Part of a small language model's weights: vocabulary 13511, rotary positions.
Each number is 128 + 24 x the weight over its row's rms, rounded and kept within 0 to 255. Layers, rows and columns count from 0. The size above them is the row's rms in percent of the matrix's.

# layer 20 MLP up, 1280x320, rms 0.0927, rows 603-702, columns 0-31
size [107 113  94 152  94 104  89 101  95 105  92 109  88  99 104  42 109  99  92  89 105 108  84 100 114 107  86 121  93  95  89 114  97 131  87  15 115  94  91 101 123 100  75 102  88 120 114  96  93  85  70  99 106 106  99 110 115 104 113 109  84  11 111  95 144  55  93 110 102  96  83 104  88 102 114 115 119 104 102  98  70 103  99 106 113  99 101  92  81  55  72  81 103  97  36 103 140  93 109  97]
[[174 127 109 127 141 136  84 143 121 115 122 131 125 152 135 153 100 112 138 137  95 132 194 119 144 112 128 147 118 140  87 110]
 [148 112 173 142 132 120 111 121 137 142  88 141 131 159 129 119 128 114 135 108 116 137 139 148 106 152 155 122 131 102 134 141]
 [132 179 171 123 168 118 133  68 163  91  97 109  98 146 136 150 145  81 120 141 131 126 119 120 140 181 125 109  93 129 113 144]
 [142 107 198 101 112 109 152 123 102 148 174  96 154 105  80 111 161 131 118 134 133 100 145 173 140 152 136 111 129 115 154 130]
 [133 108 133 118 164 105 165 108 131 113 163 144 125 146 130 132 157 110 111 134  88 155 167 150 182 131 139 139 118 146 162 116]
 [162 130 120 106 104  78  88 130  99 162  63 137 155 135 167 105 133 147 124 121 130 101  84 110 121 158 116 158 142 117 103 123]
 [150 127 113 100  78 104 167  66 158 116 123 115 122 110 122 151 136 134 121 133  95 120 104 161 115 129 130  75 131 114  95 103]
 [111 115 134 121 150 156 126 144 149 120 163 145 136 142 134 128 153 173  99  98 147  86 192 140 110 122  88 112 163 112 142 114]
 [138  80 193 155 125  51 132 103 104 152 166 121 164 154 161 162  89 170 135 138 109 127 136 123 134 111 142 146  72 151 164 120]
 [114 104  83 149 133 139 113 110 134 137 137 149 103 141 105 125 125 120 107 132  61 138 125 136 150  73 128  79 121 146 129 125]
 [186 133 125 131 161 167 106 102 155  79 147  83 127 117 120 136 141  71  83 132 138 125 127 159 129 168 121 163 106 165 172 140]
 [118  98  94 126 120 131 135 117 116 134 132 114 168 112 105 113 171 117 137 119  92 100 107 113  66 119 161  83 114 111 139 128]
 [122 120 121 148 159 128 113 134 142 100  75 120 167  82 124  98 113 146 142 119 188 150 127 128 167 120 124 107 141 114 165 150]
 [156 130 118 129  83 110 149 141 145 126 143 149 117 130  59 175 111 113 156 105 140 128 112 129 153  94 148 113 144 102 106 150]
 [118 136 187 109  99  87 147  59 126 157 143 111 120 151 186 150 148  77 143 118 122  99  75 120  73 108 135 113 121 130 139 143]
 [141 137 132 142 128 133  90 112  87 115 134 137 106 100 101 121 129 139 141 155 125 118 151 103 157 120 127 110 143 137 205  99]
 [102 106  96 160 136 145 101 140  96 125 158 146 104 104 134 108 165  96 141 115  76 150  99  91 134 117 113 114 131  97 121 114]
 [ 96 121 138  94 111  95 109  92 100  95 100 130 154 118 156  90 119 125 108 126 107 138 131 127  79 158 113  98 100  91 129 150]
 [129 125 131 171  76 132 119 130 147 129 109 126 128 141 169 168 126 115 110 162 137 165 103 148 143 112 155 149 128 119 135 160]
 [134 103 151 108 148  89 134 165 114 127 119 109 155 154 151 105 183 112 103 146 143 106 145 120 184 156 102 119 159 148 119 182]
 [ 98 134 161 128  64  97 107 124 124 150 148 135 132  85  71 142 131 137 157 127 145 149  95 151 148 137 102 113 142 129 153 128]
 [146 108 189 160 102 131  98 147 138 101 149 140 130 143 140 145 149 134 135 131 108 158 164 113  98 114 146 122 149 137  87  90]
 [133 124  86 126 119 124 117 141 144 124  92 152 108 138  96 140 115 124 118 124 135 146  71 137 102 142 128 144 112  88  84 148]
 [155 140 153  71 106 105 123 138 117  93 138 118 147 167 137 128 148 139 121 144 128 105  71 117 158 125 150 103 140 124 163  99]
 [144 172 128 116 131 149 135 116 114 148 113 123 157 104 111 146 116 157  85 166 134  89 107 113 159 120 131 124 121 120 135 123]
 [104  79 105 148  91 151 123  92 122 137 125 114 108 109 164 121 131 123 122 132 131  71 113 119 156 144 105 143 114 143 140 155]
 [150 148 115 123 114 129 165  95 121 141 150 124 144 163 132 157 148 134 144  91 112 117  76 134 114 127  92 134 175  93 164 157]
 [152 155 141 145 173 126 123 121 173  97 156  95 106 104 104 101 149 101 174 119  94 133 110 126 129 121 167 152 105 145 100 101]
 [136 189 126 108  99 127 102 144 137 158 149 144  94  97 130 125 106 130 163 125 121 102 106 111 105 164  81 126 157 110 128  75]
 [123 113  99 139 138 140 104  87 104 127 122 143 133 149 133 198 123  79 139 145 115 126 149  68 116 145 136 146 149 103  78 143]
 [147 167 119 148  96 161  97 108 125 139 128 114  99 137 114 105 133 122 137  99 138 102 137 128 136 138 116  86 160 148 144 121]
 [124 142 110 155 110 120 124 164 164 100 106 107 153 137 134  83 134  82 110 110 113 141 138 103 106 115 124  98 106 128 161 169]
 [134 131 115 144 109 107 133 111 110 136 119 122 134 169 141 127 114 117 150 165 120 106 154 152 117 135 124 120  85 154 126 117]
 [136 127 132  98 146  91  94 116 105 122 175 125 173 124 183 162 103 145 103 152 133 137 132 120 121 136 138 117 126 120 133 159]
 [120 167 121 155 112 118 140  68 154 107 145 122 137 135 127  92 117 104 122 110 145 122 164 143 118 114 108 161 144 140 102 133]
 [172  79  96 137  98 152 124 100 142 142 133  89 101 131 160 148 108 113 142 113 145 144 142 157 128 127 140 153 130 154 133 115]
 [149 120 100 131 167 139 104 122 171  94  86 165 141 123 150 123 145 150 164  91 140 138 140 120  90 131 130 103 140 152 164 135]
 [142 126 122 126 111 111 124 104 163 139 104 112 173 117 128 126  90 127  64 133 139 151 121  80 138 174  74 124 153  86  82 135]
 [123 155 139 125 163 117 154 127 135 144  93 134  96 146 164 163 115 122 133 126 140 136 123 161 148 141 118 126 137 104 139 157]
 [ 66 168 111 130 133  87 129 137 134 140 125 153 168 165 144 109 114 124  77  96 132 146 145 167 127 166 166 120 129 144 131 109]
 [ 98 145 134  94 144 121  84 152 125  78 141  96 161 131 112 161 131 126 109 150 113 101 149 107 112  74 147 107 123  95 117 123]
 [ 93 165 130 142 121 184 112 119 147 163 110 139 136 119 103 163 139 129 104 149 157 124 125  97 142 118 135 139 107 123 131  85]
 [146 134 122 138 117 121 120  92 113 110 119 137 115 110 139  99 128 107 107  81 141 135 117 137 166 104 156 165 126 118 133 127]
 [135 109 131 169 106 151 107 100 132  70 146 116 138 177 146 150 121  77 151 129 118 133 126 173 144 104 140 120 151 139  87 136]
 [138 114 101  99 146 170 137 141 142 127 118 105 105 144 147 140 149 140 102 129 170 128  94 106 104 121 100 122 154 141 111 130]
 [ 70 119 136 108 144 119 142 111 164 118 151  94 112 126 103 146 138  87 115 145  94 121 114 127 131 111 122 134 111  85 158  88]
 [147 131 111 149 117  81 111 125 148 137 133 103 123 103 123 154 165 123 109 136 108 148 154  65 103  87 125 128 153 138 139 103]
 [153  90 129 110 144 120 157 117 125 144 145 171 135 111 136 117 109 110  69 123 171 114  90  87 159 125 100 139 116 118 144 169]
 [126 119 178 156 110  81 104 127  81 133 179 124 133 163 143 129 125 158  92 160 104 109 146 117 118 129  90 146 118 149 118 134]
 [143 116 108  90  91 137  91  72 134 126  90 146 133 155 133 179 139 111 116 142 152 101 144 141 157 191 122 172  97 141  87 119]
 [121 107 124 153 184  95  96  94  86 134 122 145 150 111 135 128 154 144 114 117 133 114 115 102 157 126 140 127 143 141 157 109]
 [153 114 142 144 169 129 178 139 127 142 112  99 136 146 123 134 157 117 155 132 134  99 107 136 130 133 137 136 102 136 151  92]
 [128 147 148 154 127 148 100 128 146 131  98 108 147 127 159 147 158 131 101 111 122 139  99 103 148 139  98 157  98 119  93 131]
 [132 143 131 146 178 110 118 160 109 143 110 121 138 118 143  95  75 176  96 122  99 131  80 101 107 137 130 129 105 149 131  89]
 [107  88 130 149 152 136 146 101 105 120 170 138  99  83 146  97 176 149 117 101 108 122 132 145 140 151 138 119 123 145  92 132]
 [105 133 117 115 138 148 120 132 103 155 148  78 139 123 137 151  76 155 138 138 153 135 130 134 128 136 110 126 125 149  93 112]
 [130 153 106 124 131 134 142 148 141 146  90 131 132 126 145 125  94 110 113 129 150  77 116 118 133 104 145 149 141 110 129 156]
 [106 142  98 124 137 143 152 115 163 147 134 109 128 134  73 115 134 141 120 105  91 158 130 136 147 114 138 125 129 172  78 119]
 [119 131 133 143 147 145 134  84 106 147 101 138 144 160 183 115 137 108 103 135 131 110 119 150 131 157 138  78 107 143 148 150]
 [106 137 110 149 126 139 173 135 106 123 174 116 144 103 129 134 134 150 142  85  92 137 132 130 166 135 133  87 107 144  95 119]
 [121 104 161 145 190 110 122  87  81 121 179 104 123 110 151 133 116 186 126  89 114  99 103 112 146 159 147  76 131 132 118 130]
 [115 160 145 118 128 146 163 151 190 109 174 102 118 134 134 139 142 142 137 115 104 127 163 100  79 145 149  79 149 146 151 107]
 [148 130 160 128 112 149 115 168  94 142 118 158 139 126 139 119 149 138 162 139  79 171 119  82 128 110 136 118 128 146 129 152]
 [139 171 127 112 133 134 106  91 165 132 100 109 122 113  96 163 169 153 133 120 127 141 165 111 148 125 124 143 108 121 115 103]
 [172 152 132  69 117 150 151 139 139 133 107 115 144 119 136 137 123  82 115 146 146 124 129 124 148 121 138 143  93 136 131 148]
 [130 103 127 110 123  97 135 137 178  51 161 127 118 101 129 116 103 119  99 145 132  89 138 111 117 167  78 163 117 143 173 130]
 [157 107 124 131 181 121 102 109 119 129  83 164 115 133 142 116 164  98 140 149 168 141 131 135 128 113 119 158 121 104 108 126]
 [161 114 127  99 177 110 112 130 104 145 116 137 128 132 136 143 145 146 155 130 142 137  83  88 100 117 144 132 151 129  93 128]
 [122 104 135  72 100 148 121  79 119  90 135 119 164 169 135 153  88 118 119 129  96 120 144  97 154 147 131 125 159 158 178 129]
 [130 157 116 123 141 149 170 128 116 138 141 154 198 108 135 182 133 148 144 100 158 163 136 150 141 178 166  81 123 145 135 111]
 [173 100 124 118 116 147 131 179 131 119 140 108  59 112 118 108 111 141 136 113 158 172 138 153 118 142 166 152 113 142 126 116]
 [151 112 122 119 111  92  97 149 140  99 136 149 130 147  72 117 161 112 122 120  94 111  77 125 150 128  97 133 190 136  98 167]
 [100 132 144 166 158 141 138 102 109  85  92 165 148 113 146 111 133  95 133 156 138  95 114 141 111 121  97 158  76 114 117 129]
 [127 148 123 113 144 110 113 103 103 151 117 153 123 116 118 143 114 131 134  88 165 115  94 134 122 106 111 100 149 150 146 133]
 [147 159 115 163 126 135 139 160 136 102 158 148 106  94  82 158  53 113 137 168  99 117 123 114 142 128 124 122  89 108 141 104]
 [160  97  99 131 128 193 123 114 124 128 158 160 140 112 137 122 138 143 135 141 151 143 132 147 105 137 146 141 153 129 140 152]
 [ 84 125 161  86  85 118 126 139  90 117 153 140 123 133 122 163 138  86 148 148 121 130 131 105 117 119 130 119 128 124 106 139]
 [174 106 140 142 124  91 100 148  98 155 167  96 123 168 118 132 117 141 129 114 130  94 143 155 112  88 118 111 143 170  92 115]
 [120 138 124 159 131 140 107 146 146 143 103 138  82 198 105 113 172 146 140 144 106 159 130 166 143 144 123 136 146  92 104 155]
 [ 87  84 105 115 143 118 110 136 122 129 103 126 137 134 120 114 124 127 138 155  80 135 103  98 124 137  98  97 138 163 108 134]
 [157  66 114 145  94 122 141 124 140 154 101 106 137 128  98 141 126 104 125 103 143 107 126 100 116 106 117  69 112 151 134 126]
 [152 151 146 100 130 124 107 132  98 138 127 102 108 123 114 145  93 111 115 146 158 105 115 138 145 114 111 133 145 113 121  91]
 [134 164 146 188 101  92 140 121 133 150 127 156 161 156 132 181 112 142 103 111 164 111 116 164 127 159 165 137 108 137 151 138]
 [159 155 111 114 103 117 142 107 132 156 145  81 135 109  63  95 113  67 122 138 133 113 128 118 104 136 130 169 155 115 128 119]
 [142 137 115 155 120 129  87 121 153  91  97 118 110  87 153 102  99 132 148  82 138 134 142 112 122 114 139 115 127 135  71 143]
 [141 118  93 123  93 110 111  97 119 146 151 111 106 132 114 137 128 119 145 147 132 103  95  98 126 158 117 136 166 170 130 111]
 [128 120 111 119 150 157  75 122 103 147  97  95 127  68 112 119 159 120 117 154  97 171 128  63 140 108 121 180 119 101 147 189]
 [ 82 137 137 194 120 109 144  92 126 125 137 125  84 133 138 103 157 121 144 126 135 149 123  84 133 135 129 137  93 138  92  93]
 [123 112 152 116  78 107 129 108  98  99  84 133 137 123 141  92  98 136  99 121  86 124 115 101 115 130 103 130 129 128 145 112]
 [103 135 121 112 128 136 111 128 150 139 120 131 101 147 149 125 118 186 106 153 146 135 133 120 123 142 162 136  83 140 156 116]
 [122 144 106 131 137 153  91 110  82 142 152 107 138 153 130 147 118 138 126 109 154 111 120 131 112 131  94 110 172 177 104 159]
 [166 126 115 223 127 116 116 139 164 104 173 134 129 142 136 123 137 156 121 149 170 112  62 161 104  99 172 137 133 108 158 128]
 [147 103 170 151 146  89 115 118  91 126 102 159 116 111 125 145 140 126 121 155 147 127 116 157 115 152 102 111 179 110  87 168]
 [165 132 122 114 112  91 118 107 173 112 109 121 155  73 128  85 154 146 122 118 135 130 102 186 123 116 152 147 126 144 115  96]
 [106 157 133 158 133 121 100 119  94 137 141 141 153 159 148  94 106 148 112 121 147 103  87 104 133 164  99  82 143 160 102 120]
 [124 137 128 114  87 138  90 162 122 110 135  79 124 144 139 130 154 101  98 131 114  80 160 123 153  78 122 166 166 129 138  86]
 [152 136 142 121 125 128 158 104 145 138 121 107 107 113 133  74 128 148 123  94  94 156 165 134 101 125 142 136 118 134 144 102]
 [129 144 163 129 102 142 143 126 132 117 129 148 155 147 162 116 142 138 109 163 118 123 114 120  94 161  93 121 147 134 187 131]
 [110 131  86 164 148 174 114 123 159 110 106 164 139 113 116 100 125 128 128 177 151 118 117 117  81 140  98 124 103  88  94 145]
 [ 94 137 124 100 136 179 154 127 151 145  79  73 152 124 141 170 113 123 168 121 117  87 101 110 114 137 132 125 109 168 120 106]]
# layer 20 MLP down (transposed), 1280x320, rms 0.0469, rows 603-702, columns 0-31
size [100 131 102 161 102  98  89  96  97 107 125 110  96 102 100  42 108 115  90  81 111 100 107 126 115 100  93 118  99  96  99 115  93 116  78  18 105 103  88 109 114 105  79 102  83 124 105  94 102 102  74 105 101 112 102 111 113 108 116 115  83  12 108  90 127  61  90  97 100  87  96 109  89  91 116 116 120 115 102  99  68 110  90 104 105  99 104  87  83  54  75  74 109  93  39 109 132  90 100  94]
[[137 105 131 141 122 111  94 140  94 109 164 126 115  90 154 147 102  99 108 145 125 124 135  92 141 133 169 210 121 112 132 165]
 [121 178 150 142 129 145 121 118 124 146 102 143 100 138  97 176 117 122 174 139 153 124 112 137 147 135 144 145 151 128 168 156]
 [164 110 143 188 126 122 145 114 146 135 132 103 137 145 162  87 121 124 127 154  99 153 125  97 170 142 133  74 147 128 127 162]
 [109 153 145 159 152 125 121 139  97 125 115 182 113 135 124  86 125 119  89 137 165 100 153 159 145 115 122 163 152 141 126 120]
 [102 171 117 185 121 161 139  92 169 145 115 122 129 126 126 115 101 150 136 113 171  87  99 100 130 101 100 112 114 140 109 148]
 [124 173 118 104 122 151 105 126 110 153  78 134 108 106 123 119 100 168 116 127 114  98 122 147 185 112 105 107 108 128 122 136]
 [135  86 158 162 126 137 160 119 106 120 159 150 102 104 173 135 173 125  91 124 113 199 112 101 123 106 132 111 130 124 120 108]
 [134 144 117 113  81 122 130 139  84 145 138  97 104 150 112 106 143 107 155 140 136 122 116 122 121  93 102 162 142 115 125  71]
 [118 153 126 112 130 149 107 161 126 136  95  95 133 163 113 104 170 113 103  91 146 117  95 154 142  97 163 120 155 135 129 127]
 [128 112 119 119 177 101 108 138 103 129 164 133 134 141  76 112 108 130 136 109 171 137 124  96 133 128 129 158  67  79 154 116]
 [ 92 134 143 152 104  99 147 139  96 143 101 138 132 140 124  88 132 168 169 126 132 118 165  87 167 108 169  81 162  92 103 133]
 [122 111 190 112 120 119 146 121  96 134 130 140 163 138 124 128 168  99 124 129 128 125 172 114  91 183 136 122 109 108 135 109]
 [186 105 114 109 121 100 189  83 115  94 120 119 104 127 160 147 102  94 119 143 166 151 162 163 168  98 127 178  94 132 135 107]
 [159 142 130 105 137 145 148 148 153 120 145 158 129 111 100 125 139 108 128 146 136 121 132 105 119 136 139  92 135 135 127 163]
 [159 185 109 178  97 128 123 134 136 142 120 103 111 144 128 128 161 142 137 130 115 148 131 119 126 117 131 125 138 170 130 119]
 [123 125 145 139 105  83  89  97 108 114  99 145 156 134 139 113 119 113 160 103  97 116 125 140 132 132 119 129 170 115 157 149]
 [133  99  86 133 144 117 127 152 152 108 169 143 119 150 103 122 126 127 150 154 155  90 116 131 171 131  95 135 113 130 137 126]
 [108 125 115 153 123 120 138 125 137 139 138 131 135 113 141  71 126 159 131 129  79 149 104 138 131 154 135 125 109 131 167  99]
 [105 127 177 152 160 114 165 162 163 101 119 164 175 120 131 127 150 148 136 135 135 101  46 152 184 141 135 126 136 128 117 138]
 [127 133  88 114 104 153 153 171 122 151 111  68 110 138 116 133 136 141 158 133 124 153 133  86 107 109  80 123 163 156 104 139]
 [122 104 175 160 138  91 136 148 118 113 140 128 136 132 123 126 140 137 112 114 150 156 112 124 147 114  96 116 151 102 120 104]
 [110 136 148 146 145 126 127 154 121 163  97 129 197 133 165 112 130 152 183 118 128  95 117 153  91  87 133 127 115 148 154 130]
 [110 151  96 109 104 104 134 159 167 137 137 175 128 137  87 117 115 138 132 116 135 118 143 104  85 124  89  95 163 114 122 148]
 [150 132 130 116 116 148 148 119 138 123  87 144 121 100 126 116  78 134 155 102 150 136 101 126 115 123 103 172 110 115 110 130]
 [ 74 126 113 142 107 128 124 149 107 182 160 110 110 131 125 197 156  83 104 124 137 149 125 151 133  93 140 150  94 163 111 133]
 [113 141 172 125  73 108 105 155 156 133 138 142 160 109 155 167 153 139  92  92 103 137 172 138 130 170 146 106 142 147 144 145]
 [161 160 157 118 169 136 109 138 139 164 106 131 142 119 154  88 130 121 132 157 111 171 134 125 139 143 135  99 101 126 155 104]
 [157 102 100 124 125 119 124 122 163 104 104  96 129 104  97 155 133  86 154 143 186 108 133 107 139  85 131  97 127 153 139 132]
 [110 134 133 139 131 150 139 148 103 136 146  98 195 100 133 107 118 155 137  97 138  96 155  84 100 125 137 105 113 141 103  91]
 [110 109 156 135  81 116  88 131  69  96 105 126  91 143 157 132  84 153 143 139 130 109 132 114  83 143 166 121  97 127 148 153]
 [107 120 160 136 138 163 155  96 140 112 122 138 155 104 151 107 114 124  96 105 112 127 111 115 144 117  97  85  92 144 113 142]
 [122  98 115 157 129 128 100 118 114 124 113  99 159  60  95 130 166  98 138 117 133 160 136 111 166 125 156 133 139 140 158 153]
 [123 118 176 122 118 117  85 140 157 132 160 152 120 108 116 138 119 173 112 118 110 127 102  99 132  90 107 151 152 114 138 140]
 [106 135 130 111  88 106 144 146 124 126 130 136 150 129  87 146 145 127 122 136 128 124 112 126 144 149  87 120 118 115 120 168]
 [141 129 133 118  99  94 143 205 108 127 130 103 207 121 109 105 106 119 129 119 132 116 126 136 124 130 121 125 131 130 136 101]
 [116 153 154 151 167  91 121 128 147 103 101 159 177 136  92  71 152 145 141 135 132 109 150 147 160 135 145 101 117 104 138 116]
 [100 133 121 141 129 143 129 102 127 131 154 135 147 132 146 118 140 147 139  86 122 101 158 127 115 109 170 170 115 143 165 127]
 [151 121 138 102 161 127 152 141 132 136 141 172 115  94 122 102  99 127 132 169  99 138 142 125 147 140 135 143 121 122 124 137]
 [121 136 125 116 131 124 133 141 133 108 169 102 154 163 147 137 148 124 126 123 124 120 140 154 115 157 152 150 153 131 121 147]
 [129 146 130 114  77 145 175 130 120 115 156 142  86 145 173 150 101 114 145 189 128 173 124  68 115 170  83 133 137 119 120 143]
 [101 160 125 133 133 134 172 141 102 133 136 120 136 107  81 125 106 150 120 140  58 137 100 123 148  90 108 167 119 116 129 122]
 [134 108 129 120 110 134 174 119 159 136  84 153 128 107 131 116 162  99  97 123 101 185 114 149 133  91 152 137 154 115 139 124]
 [122  87 112 144 139  71 117 116 142 157  86 135 154 147 122 111 135 112 125 115 118 106 145 141 137 124  86 101 154 144 121 187]
 [155 124 131 158 149 136 121 136 126 118 175 128 101 133  97 107  98 141 148 120 123 115 140 115 135 134  91 140 123 126  83 121]
 [146 127 116 145  85 119 114 116 104 128 145 144 140 199 106 100 140 139 106 128 118 104 175 141 139 101 135 126 139 143 124 136]
 [122 138 139 109 147 146 127 163 141 172  87 122 122 105 137 134 144 167 143 169  99 128 136  88 140  99 125 136 140 123 113 149]
 [119 148 132 129 141 117  90  85 120 140 107  89 111 116 120 174 144 127  94 136 154 119 140 150 144 129 142 127 124  78 145  73]
 [118 123 150 109 151 115  90 212 123 134 121 171  79 104 115  88 157 177 109 154 112 132 151 105 108 154 150 121 114  99 166  79]
 [160 134  65 136 122  93 174 127 156 171 124 129 117 135 141  89  94 155 102 111  98 131  89 131 134 132 147 103 125 127 128 160]
 [122 144 158 179 158 131 126 152 160 172 159  92 163 130  98 111 136 160 116 115  94 140 114 101 112  60 145  87 114 147 145 124]
 [112 148 146 127 130 160 144 142 137 115 109 121 150 107  87 173 131 101 111 116 121 111 112  79 122 123 139 145 143 114 106 132]
 [127 147  84 121 151 114 100 141 166 130 105 113 128 153 126 121 154 172 133  88 129 118 188 149  98 116  89 158 159 129 175 128]
 [102 127 142 132 106 125 140 133 138 122  90 172 181 159 157 103 109 129 140 124 123 156 153 101  89 195 140 140  80 103 139 138]
 [158  98 126 134 182 116 148 200 131 110 144 147 123 129 135 148 131  81 113 103 129 114 151 106 156  94 162 149 153 114 115  87]
 [128 158 143 109 167 115 140  87 111 122  90 122 145 139 127 177 136 112 103 169 137 174 104 140 103 110 106 143 150 131 127 141]
 [122 184 125 133 107 127 105 123 161  87  92 149 171 131  84 134 170 133 132 142 159 134 152 147 123 166 112 133 177 108 140 125]
 [ 81 166 134  94 140 122  84 157  86  90 147 153 101 139  83 106 149 118 121  96 122  97 166 134 172 123 110 139  78 131 136 135]
 [ 86 141  89 123 103 115 150 120 114 125 109 144  93 139 137 110 112 117 153 128 136 150 194 131 136 148 143 142 123 113 106 151]
 [150 156 144 122 165 124 144 105  86 133  79 155 155 140 136 127 132 143 102 119 162 112 140 149 130 169  70 133 109 134 168 126]
 [139 155  92 122 100 153 112 158 102 113 145 160 127  90 148 108 119 141 157 136 119 140 144 115 114 150 125 177 126 138 136 141]
 [133 196 136 177 118 125 154 128 123  66 138 119 103 118  91 127  84 113 140 123 130 144 145 162  66 141 126 125 117 154 130 112]
 [160 110 130 185 153 135 118 128 143 127 106 139 161 123  94 122 112 117 127 125 136 101 122 129 141 165 114 172 124 129 112 154]
 [136 139 140 107 106 160 132 132 142 106 109  99 134 139  91 101 147 122 168 124 118 110 111 106 155 112 126 136 127 131 112 152]
 [128 143 124 113 136 130 124 118 172 167 109 120 135 120 125 123 136 159 140 116 138 128 140 140 124 141 128 132  87 111 132 107]
 [143 144 136 137 125 162 140 165 121 127 127 132 129 139 173 133 142 126 118 132 131 110 157  80 117  95 101 109 140 131 147 124]
 [137 121 143 134 153  99  99 116 108 131 121 108 125 162 153  91 127 112 149 105  87 149 146 118 139  92 171  42 156 142 120  91]
 [113 180 104 153 163 113 165 133 162 177 118  53 106 121 135 100  87 137 126 128 112  77 146 142 114 113 131 148  78  83 129 143]
 [136 130 141  72 133 126 170 131 123 146  89  97 127  94 124  96 148 119 134 146 166 115 163 164 142 126 173  99 158  92 135 117]
 [ 97  75  72 110 153 131 165 110 164  83 120 129 135 154 155 117 101 116 109 116 133 133 122 117 115 108 173 110 124 148 177 110]
 [109 143 107 123 106  86 139 138  97  95 107  78 128 119  76 112 132 133 130 160 121 149  62  98 137 135 114 134 104 100 111 133]
 [116 112 150 149 131 122 100 100 130 128  99 145 193 138 181 127 128 135 141 113  99  81 128 138 140 104  95 117 128 132 149 114]
 [123 117  86 180 123 132 118 122 147 109 153 123 158 123 139 123 119 122 132 130 105 121  96 150 120  77 133 102  75 132 134  86]
 [122 130 131 162 158 123  97 135 112 127 170  92 130 163 155 118  76 101 165  88 116 192 124 177 103 149 116 127 132 141 107 160]
 [139 159 146 123 152  84 104 117 179 115 127 125 142 124  95 167 146 123 143 141 129 103 144 110 182 113 143 135 108 140 189 106]
 [163  95 133 108 128 105 145 127 111 154 140 129 140 129  84 157  76 110 128 122 143 105 103 132 164  75  99 146 132 117 139 121]
 [130 105 132 130 132 169 144  85 140 100 161  87 124 124  92 143 150 111 110 128  98 119 143 139 135 109  95 104 127 111 143 135]
 [109 139 123 112 129 147 109  99 115 146 166 141  85 101 103 159 111  95 116 176 102 107 102  87 167 100 110  85 152  81 146  94]
 [103 126 148  99 164 152 136 124  95 103  98 171 160 127 128 142 144 100 176 138 117 149 107 138 185 153 127 119 126 103 118 147]
 [132 174 133 144 136 150 120 146  97 117 103 115 114 162  82 162 124 173 102  77 146 113 161 123 122 108 106 140 155 109 107 131]
 [132 123 144 128 115 162 137 119 125 129 169  76 114 103 126 134 144 128 126 175 127 133 124 100 125 140  66 134 171 122 135 135]
 [123 107 144 115 157 126  98 145 154 100 124 173  88 114 134 136 129 126 132 126 112 132 146 147 141 138 126 158 120 141 118 124]
 [132 151 118 122  92 137 104 120 130  92  77 144  69 131 178 108 125  94  99 119 138 152 132 109 136 131  45 133 122 166 134 165]
 [133 101 154  85 139  82 126 119 120 126 132 130 154  86 135 115 139 130 166 167  83 118 140 107  93 131 118 148 148 145 129 130]
 [134  97 136 155 136 124 122 111 153 101 153 115 138 115 158 163 119 116 102 138 136 120 143 185 137  98  94 134 116 168 158 100]
 [124 137 109 152 122 125 126  91 121 155 110 143 113 115 162 138 147 157 134 145 119  86 131 109 142 140 179 122 141 115 125 131]
 [111 135 153 131 120 137 166 119  87 103 148  96 104 154 155 102 178 106 124 150  79 152 147 131 123  94  96 103 111  76 112  62]
 [132  89 148 130  92 118 116  87  68 122 153 136 142 158 160 134 117 138 115 134 125 111 167 114 138 148 120  93 132 154 108 124]
 [154 145 119 140 123 126 123 173 154 109 110 149  64  88 161  89 102 134 133  96 116 134  68  98  97 132 139 119 130 170 131 144]
 [ 99 111  80  92 144 157  82 116 149 128 125 122 110 146 194  91 115 131  95 130 140 149 151 123 103 123 136 157 146 158 143 118]
 [142 119 136 126 157  98 142 137  97 109 119  97 116 108 146 134 122 119 135 113  86 103 165 137 106  90 127 116 134 133  97 113]
 [128 156 160 116 103 150 157 127  97 115 115 120 111  62  82 116 154 126 106 117 116 165 106  91  62 156 132 141 153 132 137 107]
 [100 112 117 125 124 143 170  95  99 150 141 117 122 124 111  75 108 131 162 167 136 139 153  91  93 164 129 131 139 144  97 102]
 [122 105 145 120 105 135 134 102  94 127 120 106 136  83 111 119 119 134  86 149  92 130 139 135 114 115 137 186 110 116 134 103]
 [175 154  98 149 104 128 130 163 158 152 138 148 149  98 135 100 141 137 113 141 130 147 132 177 106  85 115 105 123 157  95  73]
 [109 128 211 202 134 101  97 132 113 125 149 132 139 178 120  98 119 119 165 165 105 136 103  72 128 145  82 151 153 111  91 120]
 [119 138 141 113 109 164 151  96 136 134 101 128 137 179 111 105 105 160 155 140  95 130 150  76 127 137 130  96  99 124 127 152]
 [174 135 117 148 122 151 122 117 132 157 137 120 117  98 125 114 137 114 111 104 119 126 129 112 156 132  98 140 110 105 101 170]
 [147 142 129 125 124  64 139 113 130 135 103 131 140 135 160 103 147 104 144  99 138 143 127 115 143 125 135 124 160 119 100 130]
 [109 115 142 117 125 168 105 127 131 121 158 130 132 120 145  84 113 129 107 157  91 111 139 128 118 151  88 135  90 172 137 122]
 [147 125 139 110  80 111 108 109 134 119 151 137 111 151 135  93 118 133 155 129 142 131 124 117 119 129 100 113 108  99 147 121]]